From a checkpoint of a small transformer trained on Wikipedia: 16 layers, rotary positions.
Each number is 128 + 32 x the weight over its row's rms, rounded and kept within 0 to 255. Layers, rows and columns count from 0. Numbers have three digits each. The size before them is the row's rms in percent of the matrix's.

# down: layer 7 MLP down (transposed), 512x128, rms 0.08, rows 7-41, columns 0-127
# gate: layer 7 MLP gate, 512x128, rms 0.253, rows 8-42, columns 0-127
# up: layer 7 MLP up, 512x128, rms 0.255, rows 8-42, columns 0-127
down7 108:118169138120142120136180083118109180074160110117138064113122074158127143089083116142143124082146168076097154165102148166101169097142108157147100141218134125120181127175113141158104057117159148068116077158111078131154118145108117127128118119118094093110081181178149175122077110129086110147121135070138100169159088141068073114138076068106110147113068088125096096104131100115133109143101
gate8 106:105116107124056093161106078112114093151152098053086164087107123131140089134062093092111152108090140058156134161144154153131099124075125116109156141067177132097104151061114085101146148158115181148155078143128139112114214157173119100123090163109118152137193146110125149164084073098140068116141055113159116085146144133165150128099129082102111121114174127121069134132133142149140081131141
up8 106:171096105131191188071073121116094157192072101192168112139175106128088167166121122152129106180163079153117097158122122134098105146133122087110112063082102109122134137194116158155146105136139165097096092120105121142118131125184109157069118145129165085123185099110135159153137135152059140148135134119124093119135130079072110104107070111090149153136147122159181111085138091114216089147129
down8 101:147154047163137072168161155197154126100130110109157113151127174110131111140096093171095157108100147127136140098138170158074128168166099139120159135128170164151052134148193149144169104144126112107078172097149169125119121180117127097145096126107135130162112131159139092142095128115152044172124163104117119129187151146139088156015112096138143146090101186106111217123120148118118122141143
gate9 100:114117086116117037063128098149203125147120144102095104107072117144112097161154065092146109156093088056139181088137128150150165092096175103180128100157174094206118170147149124109109163098064099141118147121145147090192159129115143094175155150124089147108124177121152131154130104127120094094140133097127119095159104166132138101140101093126190089097114169125094146126149141173188114085106
up9 110:113115145124161073120160141119151096135080180055107084067109153113109160166107085146144116121094125093188109116150071089106101113163191097129128180151172152129073179129128149164106140150068122181140122063183138074141124144171099073119127146186110139124157156119087150148077084100117114073168147162081137199119077140148128113104117097106178111152125148140091141122093156139119098165131
down9 109:123157129088141164131149102107171127134171099177110151094135102107109230096087158107116130096145158143135147134084137139177131097144102140125174101074154114191188118144157135114093089152145066128079081222128124105154132095097143109135102126098098173139160125152150166086193124178090150158149123139094156106077116100179190174153102122120072152126141101122116123147159090118145124046124
gate10 097:134116058149136074138088089070121104102112160148135134158101146135141144090088160119114143091110175119174146090098180142100140184125089155146167112172149116101099164123113129149137076127109113120133112113108156164147033146203115146095101153144209114094100190141105139144143089131091107051113037165141171101097146074129076116115082169108151167159153134140121112150132112115173150109121
up10 104:180165128190068207105113125138158123115171157155126148116131134107145144144119199082136153101155166153000163154097119100137142102118153154138123139113188073094116112091083137132162059136120125113117080117129111128129128140123080125143035131132166077084145089086153114104116159152101179129118143136137139122070114154102093097095111122115061102164131107125095105172107090155160123122150
down10 100:136101123121134155082119163151166113107112130106176148153159123129138116129105131130132120137143111146193178155159152078067155111098092112122162156060087154146120134158122091076100120132135167134208129105133172168061058144141161085136155167106078080170063143110119104113134148142217147155165115153099172168155089194169083116111097098125180116141138115126069075149147133080144113144148
gate11 100:106117126170179152130094118112140183159078086103108126127092190111112139081113061143141124113171130098143131141098114146124149069117157145125160181109143130087134166157115136158156149126224093197150139078089122160122148117108182125083171104116166071193136116160106106149126085155117125112131086164115151089108109097115067107120142139193152123153153193088129121079170082171123114176180
up11 103:102135137116115075178140117145181123111098136192155117175148113081100114153157184072121146171101134106161125116236163120142110134112063137188114141178127122111113073112107120074099132119114183082120102174126136120167097114133049133143118140182073131098141105106124150155129098103107178103180146108139098137093102196087194161169114153078112127109126098180109142150145125097115114092103
down11 097:136130132103122110112145106147112135112082107110174143131079172105124146107135143102160132115072137086202219115110149108097072136210128140082110156144081130126147174079149172143182115158142069120129142130187156126092130111121117189111078150141116133170156142146151107094158128131111067165137119116101161102072117091121106145182165078090131074140106130087151186194129056160145134092114
gate12 096:167164148125121174140135157174162076110147114153128119074121146090151120165103169148129130180089098164151070085113124035186156126170140136083087159103102148101144109157139144144090121149102172204068175166140123169129176156145183113121165151145183059115119071139120152064108168128129114110118119102111090117120100089162163117063113154090111163083090104154123153128151163143095143108122
up12 095:151071140122091078125096087111109105107091119159149123169139127138121129096086087110119096161101189080061172177184131180090138120110105124119171131181165135144169113128121124155176168157128105023165087130089136075140137115134120184149149098119120121116226151127131130178153143129079103117100110192072111085144123121110071147160147126172124139140173143099144132086119130169143120176124
down12 095:154132148137125174114105143054098160167137063150166175117124062088105104129114167121122084167094090101134157094146135162064124110157147121121161066135157138180100138139074125170087142083115071169116169123134126108159077137119099166167105155104112095138114139154151198137114149111212161174135082100189084140116129174117094073105148076086162149183142134121099162113118121139149133111168
gate13 105:169122099125129112131087118090164211095085133163145152121125119189079118150124140086127075107072083121118099114168152190195127116123128142162083106183202224105095153117182115106138160109140141104164117195130124144156136100107134170186137077101154146090101156142091139144122143161159097130162119147101182152104151158135111126130113102094132135101121082182134156062105091094130082123109
up13 093:167182162153113088082124073159130145155109137128079086180141157099121088170136116101160130114129214153129084115146111074122144092134147157093159130130127155069123159136137110118133137118173127089176145146107052144068113158173116145119101169157086107173173111182155123145134123159170124078117120099088136193115078064079077117169134161110126114101138175093139124147084132214126119121156
down13 098:149159082146139084055118181134102138144076165120144126143119148128133154132127152080111104105113129111161141143142090133149131060134156191119135146157172151097170193120107157099174126098081130085158103157101117164136147081125059110203148118212135140189118121125152153124125115077114126062132137097126172134105135165107158135088049170107152155052103128145113161101152113142090172112073
gate14 091:141091174141103111049097149145142091083152112178144171141121102103084130173151112046146112121080106128097131112067148136174151150126113101135073110156098130139158148178182145109076129171122117116083186120207085131117180103164112154096128141186158106065112109130133108166142073155114127113085134099118158115148103114103162146181168115128081108116112127153160074175113126092078168131181
up14 094:159171046138151121160096151156142143126163071098129115093110155091151090115117166211096189131144128119145106195164082099065084103115168123126133152095166104127131110092060157122169124107100095075180108168053131104168154140143116067148116099112134129145184141092136116086166141129091122140161099147138086128091143110130134080130100122100120123151136128055098167092172120173154103161092
down14 090:178174069123181134132127091149094121160162114101103131107121100150116060121124126045098158159142172162202139079112146116115167135120107166147135156165141104099108142056163139140131128056152139136080121127144140141135134134115198153128110151102076120128108146106119140106107125089058142158145142191186112165106147184120176093093155141143145097155112162168140175136032095142137092089098
gate15 098:119139090138133127115091157050045126154069133110130124113143152091115130166078173153117126088124149048144119154150126118169124100142113052200160106102137142114129100093143153124126111127124114170148126155107143119114175073101117077234149106097157090135137061124132106135061055140167103106138122142119110116173149077137061112089169129101166093148100103106123104121080134109099151128117
up15 099:099124062113112166071133151178116173114186101160127128145140144101104136098109083099089107081153128107207144172099122149184095095214116142137116177174206084099117136110136085085119161115103051137166166120110134153121148092100159126130123094106182126104171150154164105135076116144114113117109136160113087114117126075154118182071125140125141168123104131218085151106107136135159130116112
down15 098:105187140101169094114117143064053111110084090156119081091056149120127137139100125185081124126126104161133109138145119102168160136128185088158145113127142110141149133096113119102168108182079082155163184139122132172135144146103133160119068120143144074087102127166131132198128112084148172165144190141168182138215135119094091123135161134121111111055113134154133170102163104120086084146101
gate16 110:133128147153164101052116111130134099163104134098118127119119115130122130168132132148159225149153164107160110175164093108122136106131181093128125166057168132153164101077114135165150099153134139145136115085090122124120139125168092099148069155180094177127123143081159119177097133115120103144118152147047089117103119102144117174014117142125122101152124097097124141086105076114077036164120
up16 107:116089152146179144086065141199148119079092106046156146088105118098150159116166098160163161140107105108149086109148122106110204068112186193105069104089181154106160099108071169104140082114095068157135090112106118116096124178117134138130089163119117186119137135070192143130094145161134139138121098138141128126124076090120148153137162163105143122166095173168112124147071125133145128131138
down16 105:086108128174085159120163152130148094189076118117140095167200141111078131143135094112100119095123158101091132124130082088126087181126156097111096149090115125125110117160134099075123151082159140107147128111115093141058134103175164183110071110115106165104156118101120146124175109144082122154123093178134132180075133139063151167120118200110175127102069061134118074099137099138137085049126
gate17 105:102090099151101126144105159070145098192141060100144132037092086170169097104123158161107056145074119129169123145134173125105188139212196150084140143085121142147147154125098078150117092120108098156131110121067099114098114119129121154103137139097126125110126071102110102110148104134100095103113134080168169101155078135154143150166087132124087090176109065090083154090121141141129143101149
up17 100:101134155038091081102100077150092142095108200165106139182146135138157124113106145150122129162115151122106159144126121105118162157147102121136106109121074146171142099092106173105145058111102095117134078094144145106139119106202044145152168120125161134129131053186156117114059123082162047142133101138123060133134157151158111102115115115125124088157165139147122070169129151099184120153102
down17 103:081154120177130078132132121182093107087123162121094118172172098143098042142125146165069158112129138137170144133128177179136174088163126086119149123174142101115126102174130081070135146190140111133135146063122136139105155147171140228074114182133141163125134147108155095156129143082129129146157117156115157095129153187102129074164147155163141099119148117042143168125089133100079153112116
gate18 091:121111077111126139170113127079159077109091118128153137110150131148105081103105113095125147082182162132117116153111085173098100097128123166162165098120146130143151135092129149163168160070124202118114169125154112162082135143167081175143096099127127052150108123176095144144116151163075067136056104141143190154106173185112058153184122136180131156116142083117155061142099065103128132144138
up18 094:074102109094112098138087101088160097150113094158125083094152110161116082065120147060104104170124116160062131106157162158100125112129085213113151104135072156111121126104155120138155150116094173162121108137125090123136146155112115104100077036107150090109126129114101107143152148097088142155126160109189121100103122169144138075126098071087140128115118106185170096124138134102173061063065
down18 096:203185163108143090075107161090072134168160130148154140134036114138115189145164130110129097093105119078148132111100066044135106116073118048135081158102144144157142110140102102151101127132163078123155146149100135114152129110116162098124209127098171153125172117089109126083148111121130136129179143198031154138146136116128192125141123111077131118133094140135123148128151127152137128140107
gate19 103:126120138106147109194116160162101139129149059200116142101161159145121105109087166076100127088047132173148067115107121174136143131123127125145115101114111137147118109158103174119146155158124115124157132116180218112154163165123127127120164119081132138138175108141125178137124182097140112148164149129141158126147042163074160079152201081080131087171100134165070073113107129096159108123080
up19 102:038164161121161139141115164140136065123106146072132135149126117146182109110161128121163163186138143070059119171119158107077125126102135071142169159135089076115120191130142080142128115072140143177097087109129153123123145082101146114149043196109102128079117101165151088121151089182128141149096144143145088114119186164126099138103143118177075133092134163064151130114102180129141113120124
down19 099:110152128085153186128133148105108124039130106121108129155117055081112114166097116094091131104161183127071154101119084148137070105093135165183098167096153118100157112085168179129117104177106088043116079078100069131173150143121165091145163074130134091076139132110116161141154169081144142088098116102100140111121159129071158144134130172128146126124156119174149119131090126123095119082070
gate20 100:137101141119136122143082119151127188123145088130147153164021155105070117107171108130145120148133146108173152132145109122109140171086157130131135081071136154048115142125126103147116133097116083187134160187121130140110095081195186116116135152154172149139133101113071167115160102113093109111142037175157121074123143155170134187112120076119182131157144133081114118116114118161143091115052
up20 100:129101156120154122115068111133130154124113097157122132151054132124088116136196091109148167121149144117155117162103148117106135163090101141125115088068105171053128100117100099113134088138150072153167113169127164086094137113136111142154101130220134165124149115104065141167131069157075056125132107148150107095095146158209107207138133079100136157158160132155112184090083097139125105134075
down20 099:184090153132143128154114131178088096050120199147099119091113175084144107087121132125138089113123120163194162196137111164117169138145162140109118114070101119056108083141089090130116083103087142102139083136149178122128108137175127110147074152174088158110128120135126167147159054121073077168126119169130138156165099148116127161122063107174158131116143188118120125118074127119149105174078
gate21 103:174109156139090086108095134129126119160138106165131124088107134062102092146170096102119137166173168151134091086171113051092147111114069126080159157156123073169182080111078102128149091167135160153157087086134128131154205088119078150112126105180099168145102138164190098095129148144146129141156156144085114119118135134112108096108054143134153114156156139134052097130138116194167145178107
up21 111:151135123145118153098078108122160134151081117141102149133136157119159103156113102084108107116115101147144097124162135080071095160142112100152157167063089097120162127155192134082129093052126105185095119112171089120132084114105099140101161100134159195149078118083114154065166111141086160110109092097180139135153091127113156141147080143171150167123150144104165119151177066124100141061229
down21 115:126141182096181159079125129161130162094122143144015106125121133139114089116079152128162165144128080104128169137143118156148175119133116129096171085129099153140157071152190136148109128135130118167096125135162114136102134164088138094119118191145116133125119162192116106181152159112164129136109132096150216073180169082205110182116155139142106059101172129087120112102091195128120134128133
gate22 095:185080154116139119137122076111155117170112113149158144119135107123148145099108107111074146135130152130115133160168163164139092096143124093126108184173161127133170112110090157064109192115159136137107183099185118176121151102115141154072170102145170178093133140157177125178116080186101148190151170157110138120098206168127100173152155157167135096139156125157148150178073105197102071161155
up22 097:107113108098125139191113140147132184162146120120241072132171122093091090111139109143121180124101078158113113083089152111151169112164125091112137148198132149145129094168138143160121210078129137142111102124174138104139111128150176104126166116081162088122157155100127130141113098173104169156125154171104207073073116162079143115185179158160087132121119185141124136103131131142106159150092
down22 100:163134139156158046121105129116146109181165106133206115134167199129114132123090156097124091119149086102081128127116123083087094138098119086060119056157134132159122103092143107148105138075155151193119139102115120138161112148157180153103137154171141187140102185100138182100139088126157079163121161136137127145140140155034080163114187128098101131138117130112111202161099168139112147143099
gate23 102:185161119129122118135111135082087136095168145114136108114119119119127140099119082193102159158162123098150114111125128142132162054114118117078163115189089140148177124136118075158169097105154157118124116144165086144157100182184134207112100113134119161099083107101104137165145163139079124143156084113149174080056146104099146200169173135116099065136115082163091181132172062118110113145179
up23 103:026182134107154172114133109098104148150192109105100160050105130111155138169129125103170089126040166161141109168134143154076155138130159103061149150125158077098085084125133071148127105108077118132167127140087083146129110114130105140092137096078153107112125121135129086131093162166163136074073121151129157137108142073163162121138114091177109185171154091094164135118181135117143151113149
down23 103:170153117105164152091117153123123138080146136184132134064157133082118131091083124136171111179137126122114145122062182043143123123169130131089137133135131045127158140068174107102163128085141123069132134111104136134161087140124112120099118129101106109091074093185112137098065104166063135170146152128177173108157100147143149195111109081187129083111147090112129134155143108090070156146181
gate24 098:143121104136105131108104200156121106104033137142156194072129165112110119162166112136109142194100161143103120084131079113122150183149104146143165135096116131174169140095154191085118097139178163134092145096158115141105157097066110110066113184156205148153079141138095099132140080157120103142130189109142201152166105124130164163116107101134118105140164090111125120096090140101182116157097
up24 094:148140114127078198116107165134114118114194134145159126147124115129138114169155115105113098168126151165170127072096144194123140130105153169128148144123152077159119072076147156070192098105196155136144131146171105125133162143128110145165103111142105094082106108141144106101099078175114073162100157199136133075151090097117099127143128146154085017083093147118089106118134139047139156143144
down24 094:143117097084094118102172151112146078131124081161116109127085153147075119106172151150091110137116069140033123151073150132083182098130146103094147125106109135170152132107119215085128142114109138146082111151129116140143151152118142136061164125161129120142125137142109153165115084172110212128071148096106152097138091073115159169135089148085121163131129184080104122109184085188116196157114
gate25 106:127137112176103172161089176152156112159153136131181070141141106147116134098107170197141134166104145118185178078128178120114142098152119122119143125176135077196116125090144151077133125148125121120143119088131135119137095125077135209134118131153154104122160133126099159110112017164102111031159124160096096103136086044123177110077151131103126145128135084097130158185135135144122114097148
up25 102:043107097142192107152144093111121073067099101091091170092180139118075121184177122137177153101178122109090134105149154185174182114111106153168153124129100157145115115102134121130153147098141087147112140109151154164180116090121107150144120107116080101159081135128159110117159158111145148197124173140148194105178167120090159119163155131070131079129160134134130087097074162157116135055143
down25 100:127127139120082154124099128150189143224167110148158094124134102110147077118139127100163156091126129143049123113092193127174168127121115160106110135138089118195190142115146120211075117053093138138121189135172113135127110153176151123062160119088139142177125087142124110150133172128151078074146140177137159108089104123111139147148087172140098155093145174086111157111176127132146112174117
gate26 103:126162112137109161113140119123161114149124082142096104125202112111147109076114150117174114144136136136116125124145117078135086133173164130111064124124073127085126081136181118082169155122104188091180146144160062142142128173158186119088120173101169123163119121115147114166056108129115099138203138108133111215095152116126149095084199118125112093179129185107118051175148072130131150144127
up26 092:113135160179120091100112130094107092155084109144074114102104136144101148098123139145127048087114130157177198130110151090138176073110158103127130098177106099080106125115129140116157050093131066152115102114113075111102125120161199146127169064095107146167127141104154099099152138143110145082133167106165108106099145185102067106158086152151165086140124176127188092112157190095141126078095
down26 102:159171071132072170139139127093211103146061133117101173145162106124107143054118122105157121128108139189122134131113091101153103147102124178178146171105137148125174105132210137090159110142091166121115121128144091130118074102135146115155167152125130127162130085175144105138088093092116107139155123099101110170082076110138180089110111189164102188139183184171137079091139141122171070145123
gate27 105:115118121149083153118113163121147141136084090167164129135101098126136070136174085123104109137119105143104108139081187105142141133090072135127073127143100086120115164119189096165149187094153127154170183151121126156171131129173113090142089121214110165142137137144118097166125097155150086173111130174177075175116172079147103133203115063138144135139093092092184113094196130178083110151118
up27 101:125119141075122199152145105116125118138078141151171193096220101074122146112169153190164147198119172139133151169159107171110150149146130162159114166113157100110157140132119156121124166137124146117087116089157082123106115155102163115094125176113066104121146117102127137114070132111138127104166101157074124058179165127076166096152132154090112172104120070182126173131058081132124143096143
down27 102:093163162126078133129083108141116172152141089150148130114129120085103049137135074084133169130189125136144084098096145142170131152121126121187203116111166143141113158070098155108116122105151125123095090117106084165131139101122132115163141132116085108160166192165179082119153094157178135137135090157114057097111202170157146213086102090136104118099099156085126144176111175104172140131100
gate28 089:128112078158132092172124141150120037140129092138206104120140134101128137058130097113129171151105120114040100128109123052035085107098128148167111194147178115151148144135081105097136113185153116143132119140092130161155182090160121114082072096138167104138176099101134116134102097192125147157177143094106090146144093158101123130076164099161150083105143108105147115118101153135121152134136
up28 088:131159158112158176087120103150121198082162172105051133117118100138134091117115154102112113097130087132199146134139144161147161144140113158055132111103099123115106121137153158174093177112103136126156153187151133066131056183115130121153179130143095141089089131170118166082189102047158113114102169122152150150137167116122095103122075126154073125139096124145094132161215097136127113081163
down28 092:131109112145085115176142113125105081202093107135203089103118166100124142143096110141146188202092178109117138162094132118111054087158096076198112089114089144120139143136151133101130107174133148135132171095165084134099157146137118168108126152127172109193126161143175092158091179157141153163140111116153084077114123107172109145133206130126179158162166188161169119108115127113166094153120
gate29 104:063143150167130083172183107113107070166088166111107155074078113103158167132066163081115138140104125173141111102150119131094118130056134079155132150118154112127188187132125117152078149122112118169092134086136138142141148140117134153114110177155058151130101106156125119087118149135090135134085104073086116051096082116168106099122181153081181113112116183150084083140129119147103101172179
up29 106:130130094184159112109157180124137081079120144122158131130138129184074118103173085091144119140125100146112177096144159148145205146113158119129161118154091193115041131161117161174116116108176171105090157136106168176126169101166161136151156113042066132117091113139110129124151156108129153098159120145132171163068175095141139175134131117192158137143135090182089126112079136190141122082147
down29 109:138081158096129176142148165092110148108154134139156141118108062166153131107112111130060145145124119143103135150091064121199120150109122129190061080131176122075138159141115116133168065133131159140170117117074106134154041177099164086115115139148082152134084131155118143085143098103152138069159130121189113116149137132144091141139182142090129123025147188163126111160138099102089142159112
gate30 109:149118129129111122125132147068144158123093116145116102111082103157088123064114159085097122108140128150164192150133109159082104158222101128145138134147128119158113184096158113081156150062202079124107150170149099151083108116079126123092179096091138170089103176148073142122114140104164119099116122145147143176155107082045115167190161126140122160164138102086138156160082138070089141151156
up30 103:155117128076225081175124096155183116138123098170189138123140151163140137151219063149143068143172111069085166116141142137139160101118100101170111132146108096107083093200183169177159103098160148106170139123109121142105114114120155163173173126158135091128120169126150118129161185136136149086152104146099146099178183129110123161116148108162090082160129125114092117158130129083111140177124
down30 108:130154134070100174109149082081135156123107078144125095179148151125096129118123125065119094173155214127095198110106132112179120116138129099145153152047137114186140144094142104095163110063102106106111112085130152127083179134179133117164150166149127096095125116118107146098150122139110170106100140143158142150174113181111116146124176122130176098159073206145173163117133091103097038145126
gate31 099:113157104112131146105119142132119115157060083122096183089139097106146082143122107097125098121136163163139158109142095110161161117075112181115167107095071109110110119152189097142109154141136082116144151081096113149118117119129155126191149195158091149111148150092162048090144132162156082066077088203202096197194120124181167152129110123122115143123148074131120114117141164083115161097137
up31 104:086117203164131154099134086167166109149117112147121137045136106151138136136138114106119104114118119169120101106219159178150108104112101166137112164170092123157130141139177090180111080136117111130126159118184089120073128137125073163167149148117110123082121131118186109185088056130135091212154214154138136122226127131115123139135100142096124108174153123113159112115163118094112110156130
down31 098:169128163082136137105162111143140115121139121131189110099091092141105145127147133140138077131130092139127147140129102182154181083097152150143126128116099089071170151102055165154083094174126122174113127143099141101096108115185107088181182104111111147148118127173175133144121101190175128111132167149113158132182055150131165181106141093143185175105167183220124133056095107158133128156110
gate32 103:119142103133105092112126156166120192139130091116120122126143151159163135077147101121124135075147142105174048086098114159103153181141104135162162138093086150072107146120082130110111135096136071137152173112097150156109091115155090164130126086112145055099086131101068111160112174163120094125088135141156200098057132116166127088106149138119115082167127104057118035125148143183184138157125
up32 104:136084073124116213115129190126182151127073140165155104140116116075127113227129140179158154111135145180151137143134159104192133110146116157113132138149143121145096096087178166140134175122108160194136159127164116185136099158149115090161160103125108137138142145128134142075111074130163201115187088129116108213138106122101138172142112107108168092145121139173164197140142117126107075120131
down32 104:152130150183131075115126123108134168110148130143077167088158160090066110162117131116163157067126135141099100123158166164148120131063096087129109134137092122174087097109170133102164054122117124094167126143115202144127094099104092116124090073112154094077116162152123103134076138097103130164093192136082166094118195096140072116059116113149068118131179112090083127162147156157147171100129
gate33 101:158117186132109153057124148177100106105124107142118136135120111193139093159167058110146169159137118155150158140059144164161125108099155105110127058071111140103212083134154114134110071152124142078162097191161153136147147091088166159110141144161108162130087123078184109166112157124100118124114106129103112158137100124079192110168121162129133049146090069130106162120148147145167078124121
up33 106:127107055105120064126173126159113126202130121157126150184132104116117117139149111116134090117190157097112200131149128118099071185223156197179149117120127108118143159118120145108068137155159115135114156138131126087119081136158162133070159146169136096134088104136134150130139065116160136143101147148141183105143148109169166153062089147122136131116170094057113123109081169137194130080135
down33 106:125095099079182142210126118085116093222133144137116173119127135087140098147109170102122083136144118125083117101097074190135092139148156156146143137122092147117148168068125093084120128181105123155076146125109103088147119127152106105127174106130151097156166113148068082104082082110172115069074143096147131070186119128117099114102152123156110162088131147141146075074121205102119168097119
gate34 098:163092129139074124164076134133119143120154111184166150115110109171104067153121168151150082145159123080127194144146088068148099105133098119148128138129079142113185169111094106127141124146128151148140125135140141108103124144145158058101133117109185179235174070099157186166117148122135088089108092123084094085147122097116144096082083089138105101155086129134089088061083138106119083130091
up34 101:100117100128159140116132085084116072178144177113112148186131136095166176153181139085136112116094161172164180092107217121152169146130041137130112129130112131158135102142132116176109183106084139128099131138130144122161148113150121187126132129103078052103125132209062115128102093091096091155102144125099133121120114118103134169161152112132150142089110185179152137166138172136222111134136
down34 095:150104122189055093120122163159135125143104115197138097071123070098138097101131082150117100122097098152100103139155070113102031155180147160089112138172131128103108140105106143088194121102124087116140142103088181135124101136117075046078123142156123189172115062107116090129101169133113068145113162130136108109150168123152188128096099081162121173109140169129124153133111128119110127141174
gate35 086:106094069112137130193127135092133085178163138080157088099103178106136130148098114056085122089126155132106147143122135125086146207157122072075158154168091101092120139118137100115118151114166128156184119156108118151100141136123113158169191095078100158122129152140128123061123102150165176152176117217168143132200098111106126125139136193167152147131098084119099172160136154123151124092074
up35 084:145124059134095211116124163080085134052139128136152104136167103096113123112160115083136114128139084166097085139143186141111073165158114144216105158119136105202143121157107067065126122160155118125146149157152137072122158126125040107128117115160168074151121131114047089088145131120114128137161137150165150158139153105142131065142122084176130101130150144100106085161095122089156136099128
down35 090:084104144137155134131111064110159145142185128108114132150138130151116137097099125097127086150092099172218132116115163070143142135115109105155163125116105114171151145115159100124099213168110115120178096142117072101117128099125179127137080136112148139170091154116069091170132160150101115141109089123137040151069194145172081094145173085122165148107171146119080122129149153151116045076156
gate36 104:178147089139156080144091093094099114112133128149148099114173150172091117141133133124159134136051110078143088088109118134142146135110076165135143152157106163093198100178133110189148120124189112119138094043140117130173162109143154164184137043069143162133150082077090143149162125151133128097127115129119101092154137111119059115093177155156133163086056151121152076107141163140139153131168
up36 103:075104130084112171060126124125138127110158103124148126085161076112120082106139101122115051096122154121090182199121160113142098099163113134135088073122112096122101139109123136136083154066125134129164143157102139143087142147155119110094113112091127081164052153137159146118136108152137088079171157184105151121147093175168153199190113170144127109106142085148105149174116065162151118184055
down36 111:167123125162152193112153153135099068113129076096117110133141174068089122145096167073171153121146127044216151131169132130123143091158103129101097113055147016165094143136092143139116155135126153094158133151153132175143057085116146129121122175141128092128091145126180140174135091122110121127116147099060161151142128182152161056119132119115124128141175150113151120114113138118140137074124
gate37 105:126130124079158141082130149124176147114060183135098128081109095151086119160099139132164145160017189079109137076149149127125099075113137175126093093126134123088116153090109145117116128140088091168108096114156144120108200111136103155136107119113090074143152111137095192087096125162076204150070120154154124108136116113085097174128174106096141137108099178142130113108157114187180159115152
up37 106:112162098105121137132084121033073122127118123090093150125143148179079145109105145202155154103064126134121135090155137127146170067169117169163138125135107106123137104153146082117125042138124156067145138192155098151095129167091125121127122124092117109112140014122099144135124143145117078081139142137104136093167116055131142110084118121156159130121094148073036110154124098131131152118105
down37 107:146132183165133099139206067201105109133128112147180147207114148175148118150150139111123146127099067077085105126118098155135067124101152135207102052117113109116108139157104113170124145162142065218070130104154124094164153090136173107140091106159134139150182149102097159112136141122146186119098117177154115158105146124099098137140162145096165100116151127152177093109107102119141110145166
gate38 095:128113163136127124128155121159085114172111134139120133108115067098118116151129113149106093152086122182155091083173120101132173126126117081094083068128152124185142151181133130106107123151130105113118156085108118130122132141123083077188167159074128093110073141116168136071125060148135176107125042122111109108114091123133112098136122138094164104096000131122170070110119126125051122140098
up38 099:106129139092127159129154108125090082166172133150127173109112073154122110140156047047149105101128163147154137109135098083148122110039089140139098083100090119146128153168147060090120105133104130064087120099138117175139137109159123116175110122131100137122149125176114142125107094184114084141201102170130092136082074091138137141127147148113192117074058137174105092131126137155078110143061
down38 095:147088110096166119138124050153083205132117147159148093194141122126149127121098126134113090065134097132124115044202122109084112124146092137085120089140150126179165139126089113125172142124173144138164168084125124168121134146068091141193175105120168140074148146182186131119180058137148150122168097146125133163126145124129126103161117185136101090068087143144191107145121140150089117146116
gate39 104:152070127082152170117108146148153107124087121179180190108124126209138126105144111092141092176087128130087143113153148113151105121148112142152118175130117205168179167075185137113174080139105190103137141063167136173135175110098103149098084124130127155139121177115127123155087119165108062111077130180070089159163127143095126088156152107142076080107123145108112124167076086121118103143144
up39 101:099171116160142169116152132124154191141098137130104095141142167096096101113108092097101148183153116122123155140093116105113107148146108153140133147141118133097112155178174128084164089100155101160133080137002161157081083122097167149114082162078146091088169114154098154060188124151078094135151112107132143117133154162131123167136122186152080113126137126128086186142211065145168134139155
down39 099:116076130168136121112148140157099170145062153118135138189111142117143138133081182186155109144091041154151127142143090140128132175167134138147159079112129127155155097146041129125177155204111149158148114172234160128163137169150096081089089114157144150158096132127090097154126180126129202105133072113114129139152155095103145126147182090128121113121098071105141135138144145140145168111167
gate40 100:135108122205106150118108117157177144118147098091128114160143071102122123128110076068103175119151095139160155114136109122149131095092123171163143118159129149105146114080137100113122128134134138144191175163168142137133157103077078158176074133134161171131086170082148118098125128119110174108166127135162144157102058085089178077175121193178158146145116051114165185130157087157198119112079
up40 113:109135109119113110143096153117169067147070169104116121116081142080085152126163113191111078111153121097063122161164161165103088175118160097086074134120079107122147125140172154112166137061123160120088161143156112076117104128183098115089159072116089108074113105145094106121109073115122127143104089112185138134130147147159052158104139086108119107169131193079135112160134184140147141066157
down40 094:064116079079148163129132118130114098170119137090186152121093099132090095146137154150113176122169134148186115108215147139058051110171082121099132149133110118159105121119182121129092094097135127160160154159159107182102087144111143095097110114194126171107132128114138084138089114065124105156133149146176193139078147158076094167107168074130107062146129105130162149116191141124137116116155
gate41 106:174093108121153118105091125082144155088098101114093096070112075078148089184142094123149099120199130128101043149147157209162131149066142136074085170128145145141168148102095116111126145125137139184157062159108118160193149119139145119119113066117106149134115150075135140113138103155124090177072129159125153142120160110127084177056104130094102146096160123207123141137135154130133093098128
up41 096:107144135164134145137121165134096168162147098139111103121101107133121151136200194165133200129118175095147178178152141091089146104070129143110144137087072181098119119148067144073091127150128143178117122112097090104082104135139144142170110094128090122099141140151192128065106147158078133085128108054174047086076072118126120162159140096149120122122113174094182119098152121131154098166147
down41 100:138116132102156137108105130050101148079077146072093110097105141103123098123126093118134176095176179161127119108133126101175102094118130111115157141100206126188129069147158162066115103146120153143143090132134094157118105150070106157114151100211103121138098060083188126096103103142130084140071144124125161202138188154173115176176116095168135159126158174131097124163128150146114140148173
gate42 109:136118243135166071111131112099183065100106112210076134134058182174091101171162089094098098136102129165138146092118158122182139124214146146119141101149124156120127116175156109091158094088102108118124145129097130166161132098115127167114134127081103058103104140172143177148117161131129142165105154140146065084136128126150133104115102143139142138143121125151152190110125132132175091085162
up42 113:113153077149140164104148177174081141153171118147160142097153144143085116160073135097125175104070066121094119148138097133144083114050154108164106144099111090173148159148134153186166116174139138082153180110182137122159157148174099077118126181157152085145183145070149156059178093118130163078145121103084119098095117069097113137143112134124151123114069122127169085140118106132127161126080